Weights of a small transformer language model: no biases in attention or MLP, normalized queries and keys.
Each number is 128 + 24 x the weight over the matrix's rms, rounded and kept within 0 to 255. Layers, rows and columns count from 0. Numbers have three digits each.

# layer 5 MLP down (transposed), 192x160, rms 0.0902, rows 83-140, columns 80-159
134113146170168118135142118130158137153154087104135116096141131154109093158134105158129155125112103123077132140142144082131107118126175164138135117143087124151083149154119144152108103157091140142140106104186152143102146153147130175141095088
172161079117126124109122133146133117128129107178148159127108099179081095095140121093154179182096139134073153110162110160138105121160125097156118099136141125162125145088119124100125122145116140171142152115089125150066148107172102135120145130
126125145143109142149138142148156125132114144131134120143149135126129164179125137136138117130134129112112131153119159102121122138140126123119117122115113097133098125118111149140134120151172149122126138112128131141117139122149151149115133129
113140108132152124100106134139105107132167129120106135128120137062123114162115102142133113140125156120169115128118134132151091150127131129135115103109109140116157158071145103132110111173120126148135118187160112139138078141146121163122117149
100132116089134107140136134179134117144149169131142125142135093108145111101102152131134148121163126122134162184110127175156108138145138126114147163122118094136094121164122162138130124128126128126135149129083114105137119079126137157151109146
093126089131152134132113152118119097104120115145099097117113116098124137090122147140126120139149130088153121138112152129158147146128111103149084087144146121125137142154132127136086131079112125107118105148155142083128122158153142135170154133
118143169125131133134102124133113110124073122135126132134118118141159137138135084137142144097039151130154111161144137119102109128092176057084085169156082157105135119136162104147146127124125109149102107135127143108138155141139123151145138136
143132138177128153112111151127121114125168160128147170108118141172144121079095146114130105149111132164097144113131126125121171130084089136137109158153141110114072175109146163163115114117127127136125168107120101175091146089130159085140100116
146120153135124104104148096090129101111113101120129139163133152126130116145104138133085122106118086120141125119128118113121120126080126127099162108127140111123126144115101144154115119138118138134106146101134136130128128131118116135144123128
145134108098134142120164128102132143123152133099125104118127151159118129179147128135110212117116097137102150136113133134106096152130140112106128151153132089131133121128148151145132142166152138165141148105118093118122147153120135128116173121
157131107146108123092094146176135141104134094136135127123129104129119128143129127103150127127112163107136106108131103146135155152105096144129095127108142135172093144125119111116078137109134136081123117140129108126106085092154148110101117136
143143129106135099082132048124139124091134134137142113106101149131127110127179153147137180151131108122110111135108140110154137149152123144146196161139114083153106138172134112132107124120164138181128120102100119159104136116090098137094164155
069118187122112158124149151123115086151118126132126144092126136120109117140125131098133147118113109130164113096126152142156114139112093146114137155128105148117143119131150158100135101131135162084129141115156186167101142137166095068113131113
117141138109180080132135129140155133112102147133133121147122134164134141140127091120072094104136116103170088123143092118110142125148131160112124114138136087149101135112100126142121099076142106155167082147120142133158127157159127109118146138
120138120106133118125137148104130094103129120120121105109125074177140131097130133146138063113130129150150118107156111166133097150122094153128113129159116125110103141143159107138124140148139128129121199120147160114183128131167119110125146128
166123113123138141126109084133098162132105133110151149087152131128145141105130183142116101150148157117165120159134136141118135144099168093163132164132129085102072112153109155104146094107137123130138163123092116128162116140132104136112138135
118183140150121138174099082154102122173110116176107159133116114130148140140153126116117152148119156132132177158097127168114144132165164167065119117100085114125134137147088112127109132159166109156111120153119156163122154134126105083128168132
097148134123122137144146164154137167119152114157160128152121093121146126145129152119111134124173087122139134125146156157149105133116070101165138124151103077154184134136104095184125134148151175137128086123114144088127162139124144137132128133
148115126122105126123108111148133149133133120114130136136135142126127133071157109113111218142118146152122143125110112122142133104133138118133138114122118157105146175104128124125129114138116127117115098124112133138124126117134147124110126145
100155157159144115140126129110121133110102128142094142123142110126113161117139123150146178121122103151124130124091148173144114105094147134133076144129137134147127081157120138106118127139114120107125120131102163092126137162155165163150134139
101093135144136108122147126085158115125114143117159118138114120134102132173142149143108082165124121162122124106146143110142132125064130118127148107109144085136098077136131129148125126118142142150129131114124122107137124125110126133126130119
121149203160134111107118096140125130151116143179146123169130116105135117117126170106139102160150138130139139153138121130122144154136147107152148126110132094133135133124138132108168130146108171157110081147131125133143123122114129148175139133
132123113157099083147131152142138147123138120133152100106077081126138114101106132139101122070107081158125144087122129123142143116095130145106110127103165134126116087122129109143127111154109144143125151140142111086113103097103136115097128105
140128096149101097101119066136176129126125121155154113123163108097159177178119160117101129112131125131156125134130122161133132153110152123151119118079115148131115145101114101148116064126120140141107134119098121106103134140149116125088090122
160129111143163133119178139107156144123140103125141151153129113198115115138100130136118171139136122128121114162133116135145138118145125171103100066145089144130120148085142131084128106151120135154133137063157108150143158095131113159124146120
127148154117115134131115132148136124162145119138112155156115084136167142129158128107142075115101169119094136084148135147090136141090171084097118129138163148156104122130106114066156136138118113104163085147110149130126119135171134139136123128
123096125086166137156128128143120137145130132151099085135134149160126132144089110186115100143130113128153118133124131093094138130099105134143129134167099128144104109121083156158125150135120163114141111088125101153112130148164110124148119131
088130097113125150133126126112092115115117143112121124125125144108127123071121147121115016103100152111093157095124126136118137133136138110132121167109121130092136139128137118134092150127115130125132126105131141168134153137133133116118121154
102123131144128144104083170146134128095146138164099144140135124174138117096139149120136100084121121128096058119131138136127108174104133092115107089103107126140095101116117156163144140140154098098124124114107145142127130113141141168161132139
155121165175117142124184104139109097173135125128115139145131147156104112129151123099151180125127128123131125097138116146123144105122140147143113117145162094123123121153123157154124165090123151156099119123145108104098154128122133136154146091
096137126125104158118081156152088162143084116114112148081142113110138135152130113119150120116145115141142105125065129108163146119118141154138167139126140129151143134102126108123156083120101113097124101137130105142146129131128130108127133094
135186144166136144168108134119101087126160125078106106145106113141150113095115148118118176119108171149117096142139099177132140132161126116105114143104094160142110116129133131137065199092101124170122120142138127074144101147153114101073125168
102103111121120136136164131142125116164114089098115139152184128156108134130131108152166120117148176155190127120146132133088113095141127125113144171142105110105119118081110171142093080122143139126141132104108142101138094132128143137107118149
119134100124107124133148164068128090100156146140114133150140105123123128139129157131112040131118151121162122097117114121128129130129139135126135147113110134117098115141148110125130136128115117105141176154164108177158100121122120106126147122
140087124100137128101099116135156117094145158107151096114121085105091158100115110131177157181114132172119120109154147144132119114115116120132130140125102144119107125170133119124117137126086160120131144158079159142129152128126114132127148129
159114140142148110137175116114149135137143157122174136144113121137104098135157110113137115110125128109146130165131139109110135101135098138134130120165126098153116106109130151109145132107133134170140142113125151125118117112120112142139131079
117129135138116104131084117147099145109162143157104146156142159117120126103153131144132130110133145134138149155140124095127139148138097118132117115141143132124117161102140128105144116084132119114109125125108104140166077119129096129134095115
113119108118145142131160136108091140159087162121095103133138122152128112119109155137154094131105102150074109128170119107100096131122151100155140158143119094098131114138148114110121137092138115071150151103112134093133144142132133140115128121
102060139126112132123134156125112130129094153123159138144164102171141090148159122101151119136087126108100133087146149132141133154120137109114138074164127146119127114120133127123093120151105118105140150137146154118110122129151154155147156120
118145169083127153119101123163157161129126098145150138157135108185119152114078108138133111105151145137126106129145145140117183133107127123146129156155099161163152149143092135121148133101171131107148176125090097098138122102119149129089140148
070165123111092106088143131132154101157145120094124106095129102114130134080141141137080153137113144144129144104122138138119140152133116156129142099148141158125137158109150120106123112111120157120109162143071146100140127129143097132151149117
116152170087167136105126135108121114127096167121142156094146188175126108133110097151153073161097153117131132136119135126145104107139120118123114128146102117165100105107146104093132077162136143154143130121126128156119156128123137146169137113
123152147139135107116154153114116152131123110131154123107084124105126083142143112113128129159118101126136112076138157163179116106182110149165094125126124136133146083151139138145115168099117103115129125171109136101144116123121109126083159114
101132126127100144117122128151096114127108141126097144101137103149141131118090161144131039121130142105134138129137097121114124130139131159118110106152136122104123121107134143111111139135136117100159142144144098138107122118133144124129126153
107151139113124180153146128116149110139149112131108133146152147113131118081109124147127097136098166079155160134110161155166108109115132155142148159145134117135144140124099162108086134147119124092158122140137150157144120138131173114113129120
107164164129120115124149149159116123091145148150148145119140160106127138064125137114152111141176138176162111158127152124102151121107095108115141144143153167122129132146075128098102147111131136134151156120097098123130068135128110121130141061
128090159157131166128124097139127123132148118133159142080150120117111098094136156134129108138114161128128100111126094148129103115111138142109113091106143134106143128146102121109089117115120134103096160087081140109113111168120113105153108102
134142138121118090136106152116128190108136149129117125123133111101128170096130124143117165138153127123093133115194147130120133157137116140115134099142119136071123079121145112105101133110156140147126156123166153157101134145155114087140125140
117115152146141126127138131165082125114154124137155150111125094109159150139178146118120099154132115111181091148120099133117139137123115114166143156132163182129156107168123135137133149120130091147108126155115111148152129119137112139147137136
120115118140149156134152139091125135124096107128123084149133159142116097109122113172124154137112130111176125135097122117062050157102166160101139178140082122153152104132104129116163111123137126126109130140083140129111127122122144097127115164
129145050098122150121137153116145086155157094120158151136109108079126115161129168112135160122168148126150093152111124167106115132112132153100182109122126133120133135091119115156146172150132111141115128127096154092104097116135078123151108081
135157125107105158118130155157118162150113158150132104094159126122119112120113136097154119156139118116142177079122138135123120118141125135098088123136101118118147123158115127084146174142097141134140128125080152115137105119167088151093106161
119142125140123118142114095100129175122140114148126104109184155104150119116114175173077136127130137101104138148098109110104121105128111132131152123121152119123164104162151120133170123137087129173171135161146175141105155153124118124112178143
109149150114129154106124145125127137134140112122122105105107112107132147124143107139091132146129137123116148132117143169149105125122146096146082156142151140094129083149114138099127139146113105104125150140116136090128130138156104140160135163
132133122143135184119121104166101115161134134089130139134159123111137135142110127102142090137142114107132150120127140111142113132107130116127095134178121147145148102110099096125176161119128144110097136143137105123166102148136128131128150110
126133136121138151135122157156165154110124132110114151123099126152149157120112127157135081070158122164061115127120154161107141153128129175119086120111125121141149107136117123096144114134153130126145130149148098133116137152112146115130136154
143144152122160115121147120089138132102124125156153068113125159123128135106120094104132124150112129126135125111139114171157147111123137147172168158120137105145141123133100102146121161089154115132132143119088124097085137076109160126097154135
110141119119124135136124119140090115163140145137143117048127119080111125166118137153139119123149108155082106099105180126113144112128124176128141121122101121120127117112151139127129094112149152134134130089135170099142142098110081098094110101
# layer 5 MLP gate, 192x160, rms 0.0973, rows 84-141, columns 80-159
125125115067102130123159149091123105106070117158113148067092094107164144117115093158167108123120151138173130106113144126087154131119146165125123155135182148130111100074106098127140148116149114116142159132077130159179165159133119142122135104
148130101097173113151136126085074135136116118109118159089131109110122120150119130115132077144157113178172132117135123143174147122121124178104084146131114156114144073132142124111143155090090075130105108159149114088162144119088101106151107109
086114091163146080119095113115093139118108173120119118127163140140139114121130087086138137145134107122116148109102109174132144117154153111179136121089144141129132081121119110120134122130154090103168136125130120119136123153127134108082132150
102150144126144142114109121116125146111095134169133105135122151128156171093099105158157124179144111133129169128151135087129146182092136151129106159120138159133142084099147143104131149139112141123116128120150146072145179148138160118124134171
135172130118144118154073165132096121096122143111102087115168141120119102127140145082124102174173137117120113161108118132139122173128146164117109143104124104094143087158135101152143214145089127161121102127156116099148134151139149132105138115
117219141095157101159128106097110116139122117120091108129128137094134143141133147148134125141079118177155149158138122133145117113173108145117182175106093117128118114146106091120129130161120152155112069082098175134158120097086106119126124097
113109158113098130115129132156152132142106123145117121079119112094143126133126144138130110140118123101120159123146105125107106103158140120140195131156103135166176127132092116127125111121090157084140080141148141121071124096082115123187142152
114133097131113165155148149165136163123119160159101133098111097145150141041136138122129136134132165112112147099094104142129152121162137138120092121140112159131114152109158149108125097150130116097116079161132129119126124134125152095096137112
068136108116112166095080168145113155118186112132120138140140131122103102136141147115133106158151098141164146142160141108115147173104127078105112166117156108142106081142127104098143095118124133150128118125084131140102129153093125102117107139
093167161107125106152135116073159100134112111131116092093134187153149150122128113097126140131177126166151101165120158126172091121125139135124158148148110110125183159155127093107086127151097172145160135092079202141129092124118107127086151115
095132132117138128106178084153165129141124075107117120107149116116153142169128124107119141154146118107162121176131091130137133138176099167109135148129106082132119118155142130067089153169134147145093138124092161120118101124104080098089096077
158147149111106158100124114152118118126105085126113111091117108076153139084141125139155131144176138170128137088111160093140120089150100115110112119150140150124115114124131079113106134112161106155095148123105122140128088125137089123144176115
137147135133120151080109128103150138125124104116141113094156091082157147140137134151123146168142144095166142158135160118170102124128138152101118162133130140107138142099140111092122106120154084094074151131090160114189132108130156119135106143
140134122141085109149144166149125111145114116111098117131120109123165148136129142110122094166146137132128135164107134122100124139138126142108136128139111135114125124152180171131129113139120122119107130171108144113140122103170094091155143080
143148162133117130145141156107136142124092123089105113144136149148146137132131135137114130134180130127111124095138101132134165127116133157092105117133131114147186123136125124103109133152127126123125145135116141087123154167113130143046101151
107151155114141112141077118146148129140139140151087151116124104118112130109145149083107133132091125106122187163096145158154149135147113162081147157120108130151104146162113142129117149129154114118095123142121164116088195097112139141124147119
149117116117119118178124108152128151137156113141097140132186114098149124120140119140187120113093118108133127135161124138138116112122116135143166154132165131094115110108096147082130104113160133113133128178147146135148118099112105087161133116
128208104150126122159157146108086124133083149123158128108133090059110102124153128149089093150136123144116166161154190155152141147170093159105096166151150115101192079156157139143136187127131081124126215168131145091182159156105044100152125121
129139133080092138155112169104095164111160085098119140153172113111152150128155154077137132150117114095177114106122145118159147194129081112143146102096125133130136107092125135121116167139153111086121094169164132122157091102123152111096098152
083115137099100141148101143139087164136116140176163148145130095083143115149110156128119134116142129091093148167108183119157114102143168154139100139119150124166125096128130060119128123187142139134133124110148174131136185142131128097163133153
153142136118126104173134130143132174132105111138151146109108146112121131131132150142152145086097162125122145138167112157121117132150096162149093128165124140137121109142137144114072136102123114154119143104150156117096070108127149118135134142
104135107167159085131097093150105118118131131136100094114150132127161103129143161155059133136160107141159112180134137113147075100150145139124149180095111125128102119126140071130077155165132115176111087083112125150173098150126062106139099081
144135139138105128119144129098133134128126100116100156092150151144160079142158126097107138138168133136100137094127109139157136103155133120104153088159157124146136121144121156124135148120138131142115089155125140194152066138136083121127141127
120120105113080090167132175126098139170143099124159110139155154120111179127138092076159148115132093144145109142103165148131177138125098121108142080113153086157136107119136150147159137129116129128131111105126107136116110170107090098119100086
089113133128087128094141108126140141175141095120161122124136131124155142133148065131137152154101154151160182184086111154122148194138103146098128130096121104128095180080162132100138142101107116097121109174133127114105123095088100086116140087
086102129132127080132149127182144143146110088147112132130122112141157122122167156120189121127162136155134152139105111094154128086101123146090111125140186140149131118112180092122121143148106103127056109128130123150119126119156114156137140093
126150098084128146108132169128137084109133153084121143125139100121165146077141158148148104132116164108147109091093114135140148156127125186076064149118148149110154087136146110159158136118123149110115097150130135112167088162130112087101135114
114118119133112168149103181119135116114159153143085135140150103114090170109148119076171107095113123120139090075139133148133121184104118046170101114117143147134118165097127117153119136154140144128184095148121130160184125157148121140140110124
145146173177143163150119160126142092132107132103133144140075103134107109143148102139120138191092167124143172120126104133154161140138119117077111117132170147075096132177096090098132140114126134124126110139121153149117146141169114117156070090
139099125095130095142183146110134137130114134154136084125161167106132152136101135124141114122128133116119166139109101100144165130138152160135153165185117119107139126137110168134124138120146128140118187117116104096141129110082137147083099126
108143141125116158135133142140117155159144120149114135082160109080142103147108122098157133123105146117164188113131140154149112132139128176140114111096150124169147118127144106116127162089092142146141102128100090117088125086152143133145164163
072193159111144129154105106126120134120149094175144180083097082166156162131198120162119132138140122195125095118122170118156146104126131131087132123157119135154145119140128111110100119116139115109127150105126145183099151127105142144129106125
121126120098051144115144146125131106143128162137137125108092107118172151110120180093099121150103170164140166128170150160157119178146147156126081172106111106148136063126161117149165142087149137118091164162128133122128117187068109099115177131
154133151100158145122143118132154117149149147119122149078111129104093157125127091142134110102100173128157138114161153108134108117149143134104146182116107139126117102136121104100106128097137151131136165146074113126094167101093124139139162168
131127159108144107142132143167109168134120125110106150128121167164156183131150134104100111151123139143108122145155112163130103130147132110120139142144119095109142128132118131129092126140112143098118123165154136081124149080132115100054138129
156144151126128122136130121150138134109149124135078130140129161138101101128136123135135104151132119136175120191110119152130125124081121135099103142137136133097114120109103130147118140110151132128088088121100188136169109132091096122118187103
093115090124083097110127096161129140116099111139098159115133097157119120089146136129154101154162143169140143128066114153116151125139113148148130142150164161063148105137129119138188118115098100085122131169079108103147142093071084132128120171
180147096137138132170116112141154141145133102106124115137136104116120126135112150157141100113124115101148110150141128122145145154118120148140116127138119124075100140131090125148146151122122152093133097113109123158140094124135129124117105094
137095155121136043134139130125110105107131145126114131125142142119113128143130112116166129163126147137143145146156108131147143128154104116105110144125151137149123152113162161136128153153112146159092160164136126140106110140104134142111087116
110136149152105086126152125174173106121093117125158107111122095112133153135148135151101104140153127178117145115136166151157137128115126127109161168103105102105133133089121145106208131138140152096113167142123111132159130095128070137137116093
123115138113141115109132103098152139128163133114156130190167148134165107108119124139136139165111132122169161134139145131186110128148171112130116173136137135150158122160134142111139132115183101106118129134168137124101091126121142143152126114
141128127056119088168111122131128147104112139120097098146140127116117158109137110097131114127127155183134135132144114154143131128131076108121144164151156151112116143122161088130116115122124119133116142183147102080151113133120131104159100127
186173130132156103148099174119125110126077158092090111147152132061137140107143162088105095138136132117122177111132127122119143157102105123102073170104138124096139133148114103140145123096093101131089148173132150123191131156140129143100123092
106176109193118122117113108147094128132140093127128127076130095105134107119142144149109140107120151144128121119125109162165098135126099122103136118146130121122126105130128118135148163151145088122106101112133124115120113146134127130091165091
093156101104121104154132129067134117125117095150127107130115159128162142156141128142090120090145115162135120126097110116137110156103130121145137110135146118111103127101085124128170122102128146171145104125131156168119132159079102107126150099
130138108153125155127159109163102135159158127106138161113143162164155133112163159120154148109096096130128121085109131126139108161122112161118128122110151123118161111122155150141127128132106118105117100104156119098132120114157100108102118144
108128110129115131097082130129132129093130132120080153107136110115156137117125121137115097173140156078159129163175116144088143129139107110149103145179117145134142118099126118098134115114151101143134119126131166158152091168192144118155124104
166100128133147110091123107156143126115117080126129128122140102134125116149133165156154112164120100124098109163143097135141137101112115144147113098135113121109119076144126107133146144142105117083139139140176132146156143118146116161130106103
135148104142126158108113113141147122124137144112148098090108131116129172124126148117117105191116135125136122126067130182155093146110140153138143117113143142081095132137131096158128165174141133121105141133129131119149130127126122086136170170
085169138168157149141109086158122137075130116082132122139157140101102144146164095101141095142153169114139126136116125103146119163118119132093129163109151182090137133119112167098139125118118100104118115151143116094142075156100139195125138093
112090158139105089092131116154149101135142079104093127148118101130144109136148104083138108200145113147105123120142089114156100127121096091109139101121132102148147155154095115114179101099147146137117102128135117135109118155126116173164127121
124123121111157119121093135130139085129151083051105100147145129132134129099134141118122086161111160146149139166134112107150147174182097120160076161110107135104134130109137115159124106135149113168124144125094157112140117135149129128138107088
145151144089100090144143117145120116137078119100124157105109110130108148132150140122133107133133191167162132140120127122145099128111137153123105177149113164136127105146088087076127138156126128125105150160149121124119094093091140128131106104
131119125130129064098116118115143172136170132146177079136097149139112120116167139120169172074135149155165118130100166166123121140098142140100136132159125120134132112150128144117130048137133148157098113094131176129091135103061127124140172085
120146110180147131160089140145117101122112074133134155149101093149158126120142090110132113185143127081148124117103138168134158093150111108093143133088151142152134139110134124143119108097155122147147094121119112144104134131137095120121107088
178156105124111117104146131110115133147128131170187117134114155088115139118143123118105114192108124145140083185118092110147166105165116146127128146134153135129167117154145138092122173129099113122071128136123129118152100114091121111103108112
148146125138111157142115115154121111140132103129116119130150138151125146124162107114115158138111148136123121105100125125156135145131085157128097147147135128129138168108165113101140146131149131128097098157116102151100137163097111130050117132
138078143149152072134113151117120116156140096143121105118088136153172160140164149098098106130110129124107128137108131131151170136109103126085145120117104115147123170103132110122153143089109123096084175161128115164083113090109129154151127150
# layer 5 MLP up, 192x160, rms 0.0927, rows 84-140, columns 80-159
082087094158149164079107133153091162108133085093163145117079106142169113113144124077131094154107109151109129158112117118105103117140161099168113129163150137136176131113136098128141136089152129079112130091111091108085161128167140170126094156
133084105080196124127112097093102130127129128109089128090131111126112107150102142128134079151152107151145130085128105137163116126110123154086097133103094150114157116178117131140121117111085082117114094170158110119142146098091073139173102114
163149148141120140120159127096129152133135116110121139170123101124139134126120134115118136121143107145098140127139156121143173155126126163099078120136142113154131165156155075142117061097095119110111112134118130144110141157167161113159087126
081079107154105077108105146183149141111145142147145148173126121079146127145105190164134126120105146154111185153108133120129118135127127145134144141119119113123139138081121103135141102107143106085130150130136119145179097148153139149109124104
116145084185075158116129134163121122111124139128126136108147136140147136127128104156137154085116129133114180135154159162137153139141114184089110133128138156137096120151121128076120129156146129071134129176140093136124184132084148138118166109
112099154138151151138136140136117148114105160156133115124112101087138113100128134141149108143137112112096102112109147106135119120072147152121130099102097115133121123101134091107136160146116126153119099130120156114146147156162149094129157153
106139142092117120161149121122121157150103084096107102139143103091101158130141096150077131145115131099123161112115159110150123140151125145107179110128089166148175098134092110105150161143139121101136088125146128085118094166069133129142168120
135142103127104176160170123109127142115119114159146154137124133153107110088091134131124135092137162122130187089134071133134135112128137121118110102134119124121147153100127136137139071152144119090150071133151141139163130118119150120114148132
109123146150165119154091150085114122129176096129148124146157152131141149122134156155149111159115103128145122124197103114099120125108167085107139139071123092106093147125149118160152094132091177130096137109093118114085058104102091105093137107
190101181136147144153132168164111136094147113103129179142108114098118154123134130143134140132081145108126171096138151119090170131171114108168111122093122134153083139132138136106187116102159136131095161155147092138136166104135128162111123132
161134099139079168118176102101124151121133143126151147091151131093110134102138116133124128170117158100151135147144109150149140090133121131128152161103125139141133128113081158109133147133156132115152122066064127179112115087114165108155133150
072139103115125115092116120143168121103127119122153129142135124146118140165153117118127134092130126129145118130074108106124086115128106158120113138086128123134127170121152131080160120133147146097145114122156127145108169163083089123111113111
110119147108122090124151177111123095123141128094133097115135151154104091166132158172129138128120099099111128164199140155101091167111140130183120140163108138094076133095135153137129122148139140072128118166110133131130113149115129142141132099
151149138124089139161103138093112137141086162081166082088131096089146092127136176167106116116141149161117133112158127110111177129143108139132108130160122126099174125113139127133133184117130129129130149178148141134131143145099092085140115120
083072139090097135157114132151113134142134121162149086088097158117125103146122202139109119122137111134130124080171112124176112147156116144124087140133106076114121138119126133161096145112152179102147142119127110088139181082128148121115141109
103154100135112140113097085110122156129132108127159131101110117152070137136172101138152119139102160114169092146152131153125145157164178132086132129107130128121156140108110157118134142124081141140132100156096079144128105133122089144148139116
161120131093098137175112128113137114104110149108073129138120147113118134127113127146133110181125124118124140140094134125078112103140125122121159145160158127120140129163119115162129148101140130110130136138145155118143136131155149085095070110
128083126091135120098126100161207162105170134122106127166129184196173179123125123105165162129161153135156096117083100106131128116081163106158147109115087164180103181072113120112104064146118120145122040109100115161069068097153217156117122139
160088161115134135157144116138146110115142153108101147158147158126117115127148151125112125155115146139100142151120082140121162105131138135134133153114057106117082153143094169136155113186143169136121135129114155133118119137079141125141154097
124164125113136109124099132111104104155112148136153145101142125035173120152124128180116129126120116090099147148138177148155160119182156128128102164123096116141139146113113115135144110146136154124114156089106191185108126087119139098176136134
113129167111126178122107141129133104140122154137105180134155104084094150135108094138131105180170137161117125150169096135104128160145173108104130104127100162074133156158132117108126143135103110144097137156155133126136143130102138125116153135
141157141100136123106165125146157130090118156108169179097142128163068167148072140148117119100113126097108117139161151094142150107184102179122095140144069125150131118148095114115134148079142114127131110159085140116156138103148134133141130147
104165135130150162177098114149092114110116150102119187122139087110148154130149130143137099136136114095134079116120136095143142118127096102171130132102083123114108103130116083121106163163125115125136136155141119105141135179112128121151156124
109117093115091126127096133165107109133133127127177135101105109123131155112123124175156098118103125110122139147104104150104150173104112124112114121112140149093121107150110122105139135100144110131069111147135084049148136124129152114088145176
154143134087140132166128116155109126074121148164077159188085090117111128133144144146108116142139100140113091113150144121117113107142190142155103124123128160165133110160086103134114107092144110133099134105129138106116147134161151161160149129
109082099166118106168136168147116143128133114127104123119148110132132136133123143171154124132131109131122101088098093133137116143125138144117151112138154129145127103126167121190098138132113114140112110089177110163131112150176145170148135087
122133113072139116139112126108129107108157179113152140131138121129153131091131160158137106128145188098156129082114086121135168145109128181113092145078134167098108099157128113142144122121134134104135099167121155174124101137088117128141124135
153159116101112145145205108141124142137114115132161122092114145140098184125177086119090144145127101098121105145115105135147111126170122107135143141120146144119135162117139132109173145134094118152126088123120162098137100130133095081146095105
127126163176147087156162165116146127179144107129108140132089145123119079127157120117117147098122136117127164139125133121135101169119087148117103096132154148107104123118111113135124137109152165130096150089142128148166094113152108169135134076
132120167120152149157099152093131091114170169138091165164129130159148097123116184118151145164108139127129099164154156170155101124098148097144114132076113129124139148138133119117125123134132126128167125118124144119123093088132148118142124123
147120100147129145130102172112154127102131169092136148145125143112143139126136099161144112133155156091165141085123164145143139115126094131139152139116161148088142120127111159082086116159132139092131097153115128128090113131115121161132133149
122153129122164140126140100118118145150103118129135125115143117179119117123136104112138152072126103133116112135125127108152148130127125089136123109138110143106097125133120170095144177152120103107121108106143116182078131109114131130127146140
118141090111076151128150154107139095151154167113142133114134113112148146121122170114123128127112162142166164113183166134154104163143132133138116149096098113136098082125179125172143104097147140115089163165141162129163104195079110078123174110
119153109114103159132142143128103154119112110128128137150136140123141091147107127106108145115091076148147101164087090143173137141092156112132147146123113126127117137111173155141118105147111095108136108148189151159134141160116141151093151146
157135141120169119159089183108099122110113128089086080120174132091101169126126182147090138155148132110161123097102181110132140141073156123159120136090129168137143107115156105172117142146141124114140120103116124150133121147156158133188110120
093088123135103063100115098130128156148127118117138116118138129114128116155157140110129147087128125129086163155109161146133131153148108147136119116125115123158153157145180144119108127171162119127144140153132147130122179139121115125154095115
125117080112134116109089139158108139091093135137089130144143119112098125099135154165113121157104134135131144146103108127130142176101137173110157142139170117101166090113133107174142143070110111089115148148081137124119141115095142150114107133
155158093133151108125148104149151170125115074105127128147106104112111152121121158128092116111114123120158096161095116145114161129119123155141131119118148119096137106145144132120146104086136154145142088121122132127143118138121106113118082112
126125105143126087118182119120080131107148112112126147181169132143119133102120092112161129104100124154141107129146117130122173159164070119181125145116181131125136104109159112130098132140116147157154134127162114120132113121071084147114080149
137159091105174152119108141129118109112189134141082145169119137125158122087123088089150131114117127140123148107136100141111165121170140128123110117144120153191142111128160085153093086124135139174107106115113153172114137118150136109156114110
134111148118147125115153132133131082140132142150134087158133137160129164154147152141090130148076140149139137125130127106127069163131098093136125119151136121128140152119154108141149129126156142126120143119149123070149094156184107132120083104
126128099164119152130096128128111073148111135078102135141163118094156153133148127129127127124137080077119103139118122132102131149103140110118133096113165127132165114134063115122122095140129162119140108107126143152173125120147118131141133111
177170092169128126147144138130148082103117097131125138147079176072122119131092151113135104133118134098124155143122095105113161125103137156082114151122136105072160137195122127121121167132126120095089123157130123152165119139080122115083150137
088144116142070143169125136134107123112153122105093133129159105119140087168105132143089112139100111120145103124121083159136121149134141113177154131083093103121126104156113132154136134127149084131124147136134113110135107097110121111119152134
159074117133151150122083116126151117138139121111135086130134142144132077155116130160121128136106139105080163100110143131187132165162163130112131111104075117136117162119171166161094112131144121129108132116116096180098128108159114132118118142
114145126143158149110157123093123188155155111179151124094168138139155152113118096111119181112110111103153156144139137151150156132109074092168130115096124119133113102106133178081142137100125130162096132148102168138116111139083132115142117159
102078135116131146135126162149137144157122129118131065112132127163146140157161161113094130120133125131095141135068108131138155135148083171146147100090161107136162125138154132149111168103144116114105120152149125113077150099114066127120091125
138159116121123115101125151130127141144128160144143088167140144151107145148115114150135161096143150109135144111122149100101127156127128108076087130101134124137115182133118121120147096136135151154139141099086134088137157105193143148121111122
097093109123121126080171099164140153121119113123163115086136132145131139142126097144149123144094104166149136097142084138130170113104081135113159117112159130105108116119108135129125115137102079118133156159126112138124137147135111094083115166
122143152108120132107135117108113130112142103094098158159104148094166127097060140155119121137132108061114109135136151132137126137127187103149101101115149126125136117168065142092120120125125133136146128074122133142155167133114190133174108131
136150117112073132119102140076128126151127180116126143103122129172071135138080158134155140114122095087133131187195150117118125144136148113152103127175134116101115127130145139106126161139127125114119119121136139097100144143087172116089152163
111104111128110134139110154124154138119147131121160101168153128087122137116158124155111150151161176142134111124105110108144109130151126177150142123139104151095094113100131115157163141109151099118113147149123115156113112103111176131135131117
137102124143158157145100113149084174134137158163127122139135151140162136099120092112146132125129081098123118124148148148136145161129113113179123125116184117152080119102129133116127144129121141126130109136113125108143109109127115109111163146
159130113172120158100108101153143128146130120147144134130113093127120141096172142091154180134160113169122122136137126119129139144110096142142111072183121154102162158123137084120117144115166099145168083105134144127143162142159163136152132139
121138099103146171103130115114168117116096142130148152094067116123091142157126113113082143179090149134159168095116109104139161083135105172101140126129107110158187110098126138142149113101161114120156132122119138169117143160109147126123090121
091150129112095121111168083129125121113136118133140055066102142126105132125110148137112142130162107133116136145173098165164108147164178136095137146147179123157113130114089159119115148148153133129134143126072117115135140132147155112138131143
118114122142152129129184149121136130147128144109141082069108144099138149113105119164204112089167125126133137110131135094108148093121158123139128129123095105102149112107162115116113110088156130113132164122124154151142122101110100094151116112